Part of a small language model's weights.
Architecture: LayerNorm before each block, no biases in attention or MLP, embeddings untied during training, normalized queries and keys, some layers without attention, local attention windows, shifted keys, gated attention, exclusive self-attention, value embeddings, an embedding shortcut, capped logits.
Each number is 500 + 40 x the weight over its row's rms, rounded and kept within 0 to 999. Layers, rows and columns count from 0. Numbers have three digits each. The size before them is the row's rms in percent of the matrix's.

# q: layer 8 attention query, 192x192, rms 0.16, rows 85-127, columns 0-63
# k: layer 8 attention key, 192x192, rms 0.161, rows 85-127, columns 0-63
# v: layer 8 attention value, 192x192, rms 0.177, rows 64-67, columns 0-63
# o: layer 8 attention output (transposed), 192x192, rms 0.168, rows 64-66, columns 0-63
q85 099:559511426425523488583525478532529500468563496525481398516478545543575526518577511467504518460423513482461470445565500475458547563541457478458485454581492512515546497552551443522435458459573451
k85 119:576511438479540464526572494525473533448542523527513469451405531503554483405548503484546483470422506548592479476546473494482540538506513487478513459522539521470477488523474460450395523471587447
q86 101:492470399541476460517528551477568454439514597485494479484469514500509545486463509490550506501526494476472518479508572476457596539479520533505488526477463456460472454596545511465527513503441449
k86 134:501441525606471525535473570441512428588438578446493497489548545491493533522514575505438502478515525472480529475492508532456455479465501513555498518503426489457474469555461541509591460511486515
q87 111:586474452404515567552469514450512484489469468510487494496526501518505537503598491445536476520437504534491527487504475451469540544448439495536545514559499474508495497556504504468493493494569473
k87 127:624523398442561483547525442466499518433528541529441444588451443485511521495562527506478493504435443519549522471576490506485537526508522549476514468464548536462485453554481477457439519530513504
q88 117:541560373490431477497566452564440497452513515543504417417499488495580476529557511542509567481441447507509487431540562551486530539593510423417480482485523553428606444534463449534445498447576466
k88 123:549496402438555563442509551568462454422516519525482471486480515584488491461474498476529530476492450564566472467524528553488529522479526513475442520471562530461482464534477545467416444511572465
q89 108:525448468483525493507503469427475447453544495495530465540444482567459409583484457541474566495481475478507532476486452560461528487565436524504489521569496495480468498479477463545494441503509462
k89 109:492541543484501506495467518502448425512449430442462538539518471584539533455526441533498486462496522557553504504578463543557412513461489546601490499463490548498469476454525552481538426572497574
q90 098:523501477483648462514442575493496588467525467469456529525567501464520523497545483427508507442463527498553473525500544412393502551497500471470495521484476500435457473555530495536481562589452495
k90 108:508492527545511491517534541516464509446464568474512479489528535470543509480468490429512490533496526492569499454476519474490575510569535492481490515499458404497463468536527486508488544532473412
q91 105:524548517475494443513551532490559431528608478535463551554445524481491560442490499494521486547538485543420453521454461474578462470488510528495507540549574536592519528494513451530486505463515482
k91 102:594568525452521478533513551452497565490524474467517456559447497463449483475561504481531458526531417522495515582486561483523494472447503455525573523527497555538478543498555437410500475483523551
q92 092:489490557468491470441526477551459613472450417496448553457464454491529556431453512488473471481454534589572511542474537467509508555490607534476516491460595586518516510483500480469452486499467535
k92 105:496494462414487445486470562565454527490444398512464531464524489579494461559469446440479554524530527531513481527481562499489546489467513390498486485480502499510514473481493405463460478534505462
q93 117:421438475517482434543551374531496557593496476541493508536482478494480430505486469577456445500544521473454501516485499482564498448547519512520504540479485530540510536390461479570501520487462524
k93 107:469447551507507471471423484465506505570449495481486581470505485531493469487448475472494454512563539506446558566500534535582431496470467435542500514528458522522463553443548530488525504548430574
q94 109:509503523487360475427578434543522520439531494470528528443449529496529530486434545561516474489501518527470477520472527537503514504485566517483524490459471502510522498545486493486467470480509534
k94 103:497450477454575571497496503548484538486468480482557490487480537593522484443521462455505549490472486474522471518539492552495522463494519429464518484524508564527550512511522490501437419501498554
q95 105:504602569491457566483493546516458547468490477473540475490540478477534504505503506473501584473437454486501483515500489506450533547507554441486427496490593508480504453529497444515506454483517402
k95 109:499455491448487527452421552472494519534441462478511527499516492529425481550491497478491535528471481555543494573499589536427495534462549445466500453495550447476522476500532463449511413553585459
q96 100:540536557454610522526456567477530438497507528526443478567562514495478502531523472460488531516506526551458452481475444499435543548452427487525465478538446487502489495501544506452527482507520520
k96 098:491554528564468610485529415469543505495514525506547537467446477405486531517482571518492473531506470483505491421433444410424484495512544595504505470483537502456558483489454532503516576510521458
q97 115:488523560486487503455464506497472574481410483446458527482585513518511487487490513476482497529398508547566496499470479495466524542500515509499502430483547510461447474536546519460496458548443518
k97 102:516394425456500468514443522515469526534488480511491584487569532530539497597485451420461525523482582526538476480471581473451543526520486429467487566492580494490532421512482541473520487460520477
q98 103:508559476535580388514609557459496501501556478528496472455440480439457557459539565534435499444554489463431498519544460514556498487547444479467535497527480517545527516486449510538511508475524516
k98 099:545494528500496510457497514459469403567532467538518457552503492422469570528447577578514535535500526510461493462436542476504502443451537517531535476489475546454496539542526479510521498512495499
q99 087:458552578512501465401436498462472556501442485422502532488566444449473475515476510541461523485478500530510562581476438504523476496489483544500458479489556458502501510499480508471542509465462486
k99 096:507507500498464392548500469494433578522517376485474519507508567525587458500486431534522450518426560491485507450521521459533501497524410430466563531548471506575443553499431500554493493384503526
q100 096:516580505516546499514454566484528494552515589473450458618510557496462500467510406461503533543510519541502447456496486416508483485455456510526431524556467493496449498450554545493485580527499510
k100 108:470570548545456481520537583514563542512511554520488503519445531531473497442501492480486457505541495546455491509499458474516492546492442552505517462495486450513477549467525442512497654553483505
q101 105:516389512456430546504525443495462409455567492544531488468461519562534495540454483543549494509494505505497534468474522593402516529472567460540535544520457487477524526553475466491521440441551461
k101 110:455491517536525568472530465493509461442477508465475381421519436499469569445499499454519505467483401462551503522583400505488474532478530515531482515525544549476525447489494490528495457550500493
q102 117:464573564496522473482518491504490577604468481450549533521590444434503483416497384522469433492500557489493508532515476442522466467511432511546499508529515510511472539394480521497526550484461543
k102 105:465441548524469358459466442432503547509545497515468497539466519474507513505445534479459495520484516542468543439509558536487417520554435518442538503531519505452480514496516507517503512506512467
q103 094:511535533510423465529525445514582488562536531486498504546446613558459500520477449545523506480563481507373472449485440511537446427497495485528497460507484549539481508417554516469500505500516492
k103 106:475580571561472499424519517490586484616560559497510470483419555421437515460466534573474521497529531468461591488539441474477436470478468497538576445502436503513458499499504471489530534482502574
q104 098:553540464497524417476515576533504465507504569453490448492485530512532541470467497468488508501479548583513469491509549430466505475480473522450464532509486502511534424494504511467454580450538518
k104 115:462542457505510500519527567531477515472511522556485475513402575590491480494474554458534524513526452548546471448487495481489552460450528562516522471500489426429499499513534412449459498495523496
q105 103:429484529486547535499487510494449517568440344574529475530510425477535502515508463521461472521535558488494516463536516490468529427562497506542568499511511531503543525467464524511548497498511489
k105 096:541431501522397516515487384434540492507480550573444539486507490456514456548531563545513493501456477502478557479478591498497461573503483480537494545462496527531434498517524476503507485503518432
q106 116:512555527480489473497566508452461474420525454502465536546502524493514473527491505406557504530487490543478490503472443541463568526508456537476534470538553455558539503571497561471531401453524488
k106 093:478477473473577602455520458459533513565583476483565514502546517470545527511527470499480478517481512506524481427519501383520496501464426580404528499510488557464569536583481514531519533473520431
q107 104:482534541506488471483519497550549590543417508447520523480481506519423510397464487500529446502528465553500496498529506444572434455525529547499474462439615532533421501419518512453487521494480545
k107 093:485499503464438412420450552504532520619545456511448575519506517485423552537384462457421538514586523559444518517481520479499453471481489494515480460522496518539464468506548490447519530516513530
q108 091:486460501491530505563482544490478487570533444565481505571495503521470517553536465476469415491550503455475547482540537482459479526499476467527566529583481532552487514451475516561534563494484513
k108 090:565549516518525508571513467441582508479495553555479463508531422412494509525517552456473525482537447519463578499528527522446543542504477501528473486466464521420502463523532434461529562516475459
q109 118:501508594503488561506465546515521594435438458517472448546497523509522483518524519473542532528528466521548461494523517492415540545518563436522535429444468514463536453568485508462532451530488447
k109 100:452472496553500578449501429479602512533504576530521545446527516489522521484533448471494589535455499496510555432471534443423599519536490463458466463471501466442548506559568498480522531523518396
q110 109:526561408461502506529478506549528526411506567502498480501473508510527485458491495421554550526434515523535430444486526458456562605508548520503407497459513465436488433548535474476450503535475422
k110 110:485497511503491589434459594534469497487428531467510525481495510516477514487465516439516512537542475531576451539477491559524487483545573509500441495500486440474486447470540461444517478549571465
q111 102:504471510482464546567530494482502472486516530497510485519458558524505467538497478424458490596409485491478515446470531483414495477523509457502599490564500545521494440535463555515517492449508476
k111 102:507461537475562433491517487458502476514568554513511380508444467463516556492490557518495544516454585501541532460629499477462496480529502507511532488466510449440478442524515437495529595456517457
q112 102:498402555522500493519509426448531478593561526501529509528484555553451476463540511574461512545525490518461488526529504542511446478507458503526577490539479481485485567455484509497533493464554557
k112 099:475427473536529459537560459474522463490559541498418436524499465479540506434491491523487540518508549445462504468499422483490529479488468473533527523501556522473541477502452576513502611487473558
q113 097:500519568495609501506458621448490526507505505534536536528551468465468502484514485398505421526512514504501468496513502466475458495497477491538513503545492468546433503459463537500534541490482544
k113 088:528529532537502404529539418410498497508579518503510458512476489376521576489481487549529499542475534462479469407483500412535518472582457516494521528517510445508517520556504467526505599452503447
q114 107:517470467502439479536489446518523482381512559483472517459536506477620491507486567475558539515408488522514525495448560519428520555528571472493500450482462489431539460586484469494494463492501471
k114 097:482457519542534516498531464489476399480546536451595482371505541473563539471482507533542538526467555450583479453484481467537527459522539448450471537523574439431513444532465551530498456418503465
q115 106:509522382494437427438613430501446470445567478504497501484475457480585524478499491465509558446498510500469538501508468498509512484480473522460491541524488508459546506545470450483448480520515495
k115 080:491491460490530553460469593553475411523465514479475529558528510565476452553529551485470512470517464523554476581504556599577463482478484561542463510487475566523462430476527522496484406554468513
q116 096:458521477527446513490570490543502442498468517417549504440546519443529556429465518476489407485494511506433474516496477494544436426490503503502464463496545542494543480475467537511489505460577471
k116 101:509546448465502452476502487513508534479511489494595484552449514492415490503479517508480519494470517529524541496538542498585486473499482522467552509520520516535494568496488555537454467431527561
q117 107:483499558499525513476493499471527463590512515557531507556477577484456484521480471483517473546579497526464502473520485519502490470463477514517495512599484427524503500429469535496539532429540521
k117 102:468556493518521497489564422415611538499534506538516448491442471400460526414490495513499459491483439484457502434524439432483489488501436584481550445517496521529538510484504432469487574493525538
q118 112:482464543500454477505529426494507486557542473512515498531461574521478507574501466575497453458601517485354572528512486508546456416452483458509550537567459524577518530444511516552541533460512536
k118 100:474539500534529445532555436451556546518538510543507436494481484406469517441489515522470507461502479476414612485564434506487512491470436451507551472540462560482505532496492464541503516452430540
q119 101:495610568481433510447509529537516550574434519483576451533502548489426472459478420556459499474530488549493485491509487492583520470504497495534449502469557569541420527418547506500471522556439543
k119 121:520488501473498443516414538518521577549408437490478591581505555577451464510498441455462481493522520586440492554498546571418484521483500478533516492464573513567516506459560482445490479537521547
q120 104:437507556482538495494539506469388506459520420542490523530565526448477516493488478474505467515522528514510457453476422545433505519561488507509606451558510485481509469476408518536546469492534469
k120 115:516562485572432539435492442456599493504543535508510528505513483375536484543550558557543554539485474492526561433406527442473529480515486511494485516490507514447470405523464501442520538514510475
q121 081:493526566556485442457508491466527555475496553424533540490538491450474463479454538487459547515484506518515499571445475518531494459477470564538448477479495442520471514523509537461533444456474526
k121 099:450500504510500411504509426495425524502530422502508500515478576461616536496476435567538483486426547475466488462463477447564529499528451474477560487586459484518498535550457499579475539375473495
q122 091:526542486493426586525443501481549494488506529554608536530522505491454475572502502430465480553475507441450470523457471527428527541514501424511499473564508425530531438554475500488505459461531427
k122 097:491563543484505473480497395431524535457499481491552468507448472445550529498553522539519486496435520479557573495548450504465462477546515503449538414460425522425558528543493426454511509481503491
q123 082:535491512496554557498434492436573449527460548487551498461516508467536507498461526485538502543453479546502476475498530455456559481502520516537486499485472432462575498517495500512513553478566443
k123 074:479399476575579527544540451438468433452519526527510387512464477467517467473516489524523484493446486431503441470461520520515487534500499569400510471532525493456499452488544505480511493446515539
q124 106:492512449526475515497500480486469480486499552589503444470476486483515460530525473517503509462468510442598571485526543552504597599531537462455481468485436507490484489466507516460501499561440481
k124 104:458472520555540507510489535513486403525444467531490571397558482509540514530490477539526537428500518468509471500505474548440541468480523577554467500488510462487529463434476489488512490513549418
q125 102:467534540501476521463543421551498584610467487492509550498500488498452552464472480531426471495530496479493500555544484451621489447488487533508440525442519488519462529423543472467468512520441554
k125 097:519435580432479440459431516515494567595433470544516537526510453504468453489472487475435454475527519524423524646507551578516470498464514489457517430518494539545513524402580480451492490547491573
q126 078:524511483488448436474504456525435547540480495401551506463533501457537471478469537491558489516500480550508508478501489478571471455513491519489520475528547425490548502533486579560498520399517526
k126 107:396537462416487490459516491532530517458587443562480478576480517462526443538496528470520464506533451532464536438508501501528481570477485488473479493508505537470480496513482500476525437444471474
q127 102:498512510503466519536525459551519601452490592487462509481612524466516484515541479429494491529422511505529487543443505469446515613432515466490479476434426501484512518526467489479493494473458514
k127 107:457447511488596512441430495511475504444526498475517484451504470497539559554452487471491503523499509467542477553483525507465532475516555498475507479548508422398540485524461469521488543511451457
v64 111:488458506518480397564481466516538487564555470513461536470496460508465537501494430509492561471513495488514555502518447527482535571445508489583504573514443494524439507467525463422488496506497429
o64 104:461552478563486445571508468527507429513488486491440571467542560478508496505457521485505529534424555479584499521507555509494485550474501491528569497430501429499408466541471442506518478531475467
v65 115:493524473497568478401541506513444566400578509514480589478496477502492464430498564457413439450546457489481540451510536472566486508564453547469425494475524529537434484440496490485489516519516540
o65 101:529460520453506503490516443515525510497464438523480465539519466539481429513539549464447531487534479514421531464497441507490509503530448458600505421467458590472482510529482526582511447564532523
v66 123:500550504518451514561436518512524516524456506481576412514535554475529500486559539471529469523507541448480464552441464517496461562542508436580534457516477485466553414504473492532497542519458450
o66 112:531592511525533541515498539411555512517505519508539430488538568529514512453495476491498467434458511515486473532488445469469546484533542506550497523464468514533500451493538509464468497477533513
v67 100:483505516519520443516475489522521488532489494548480495496460396506454560474491527497461574507487499544540489456468376489529535464494489512471520596451466445487516520493517448476490487512499485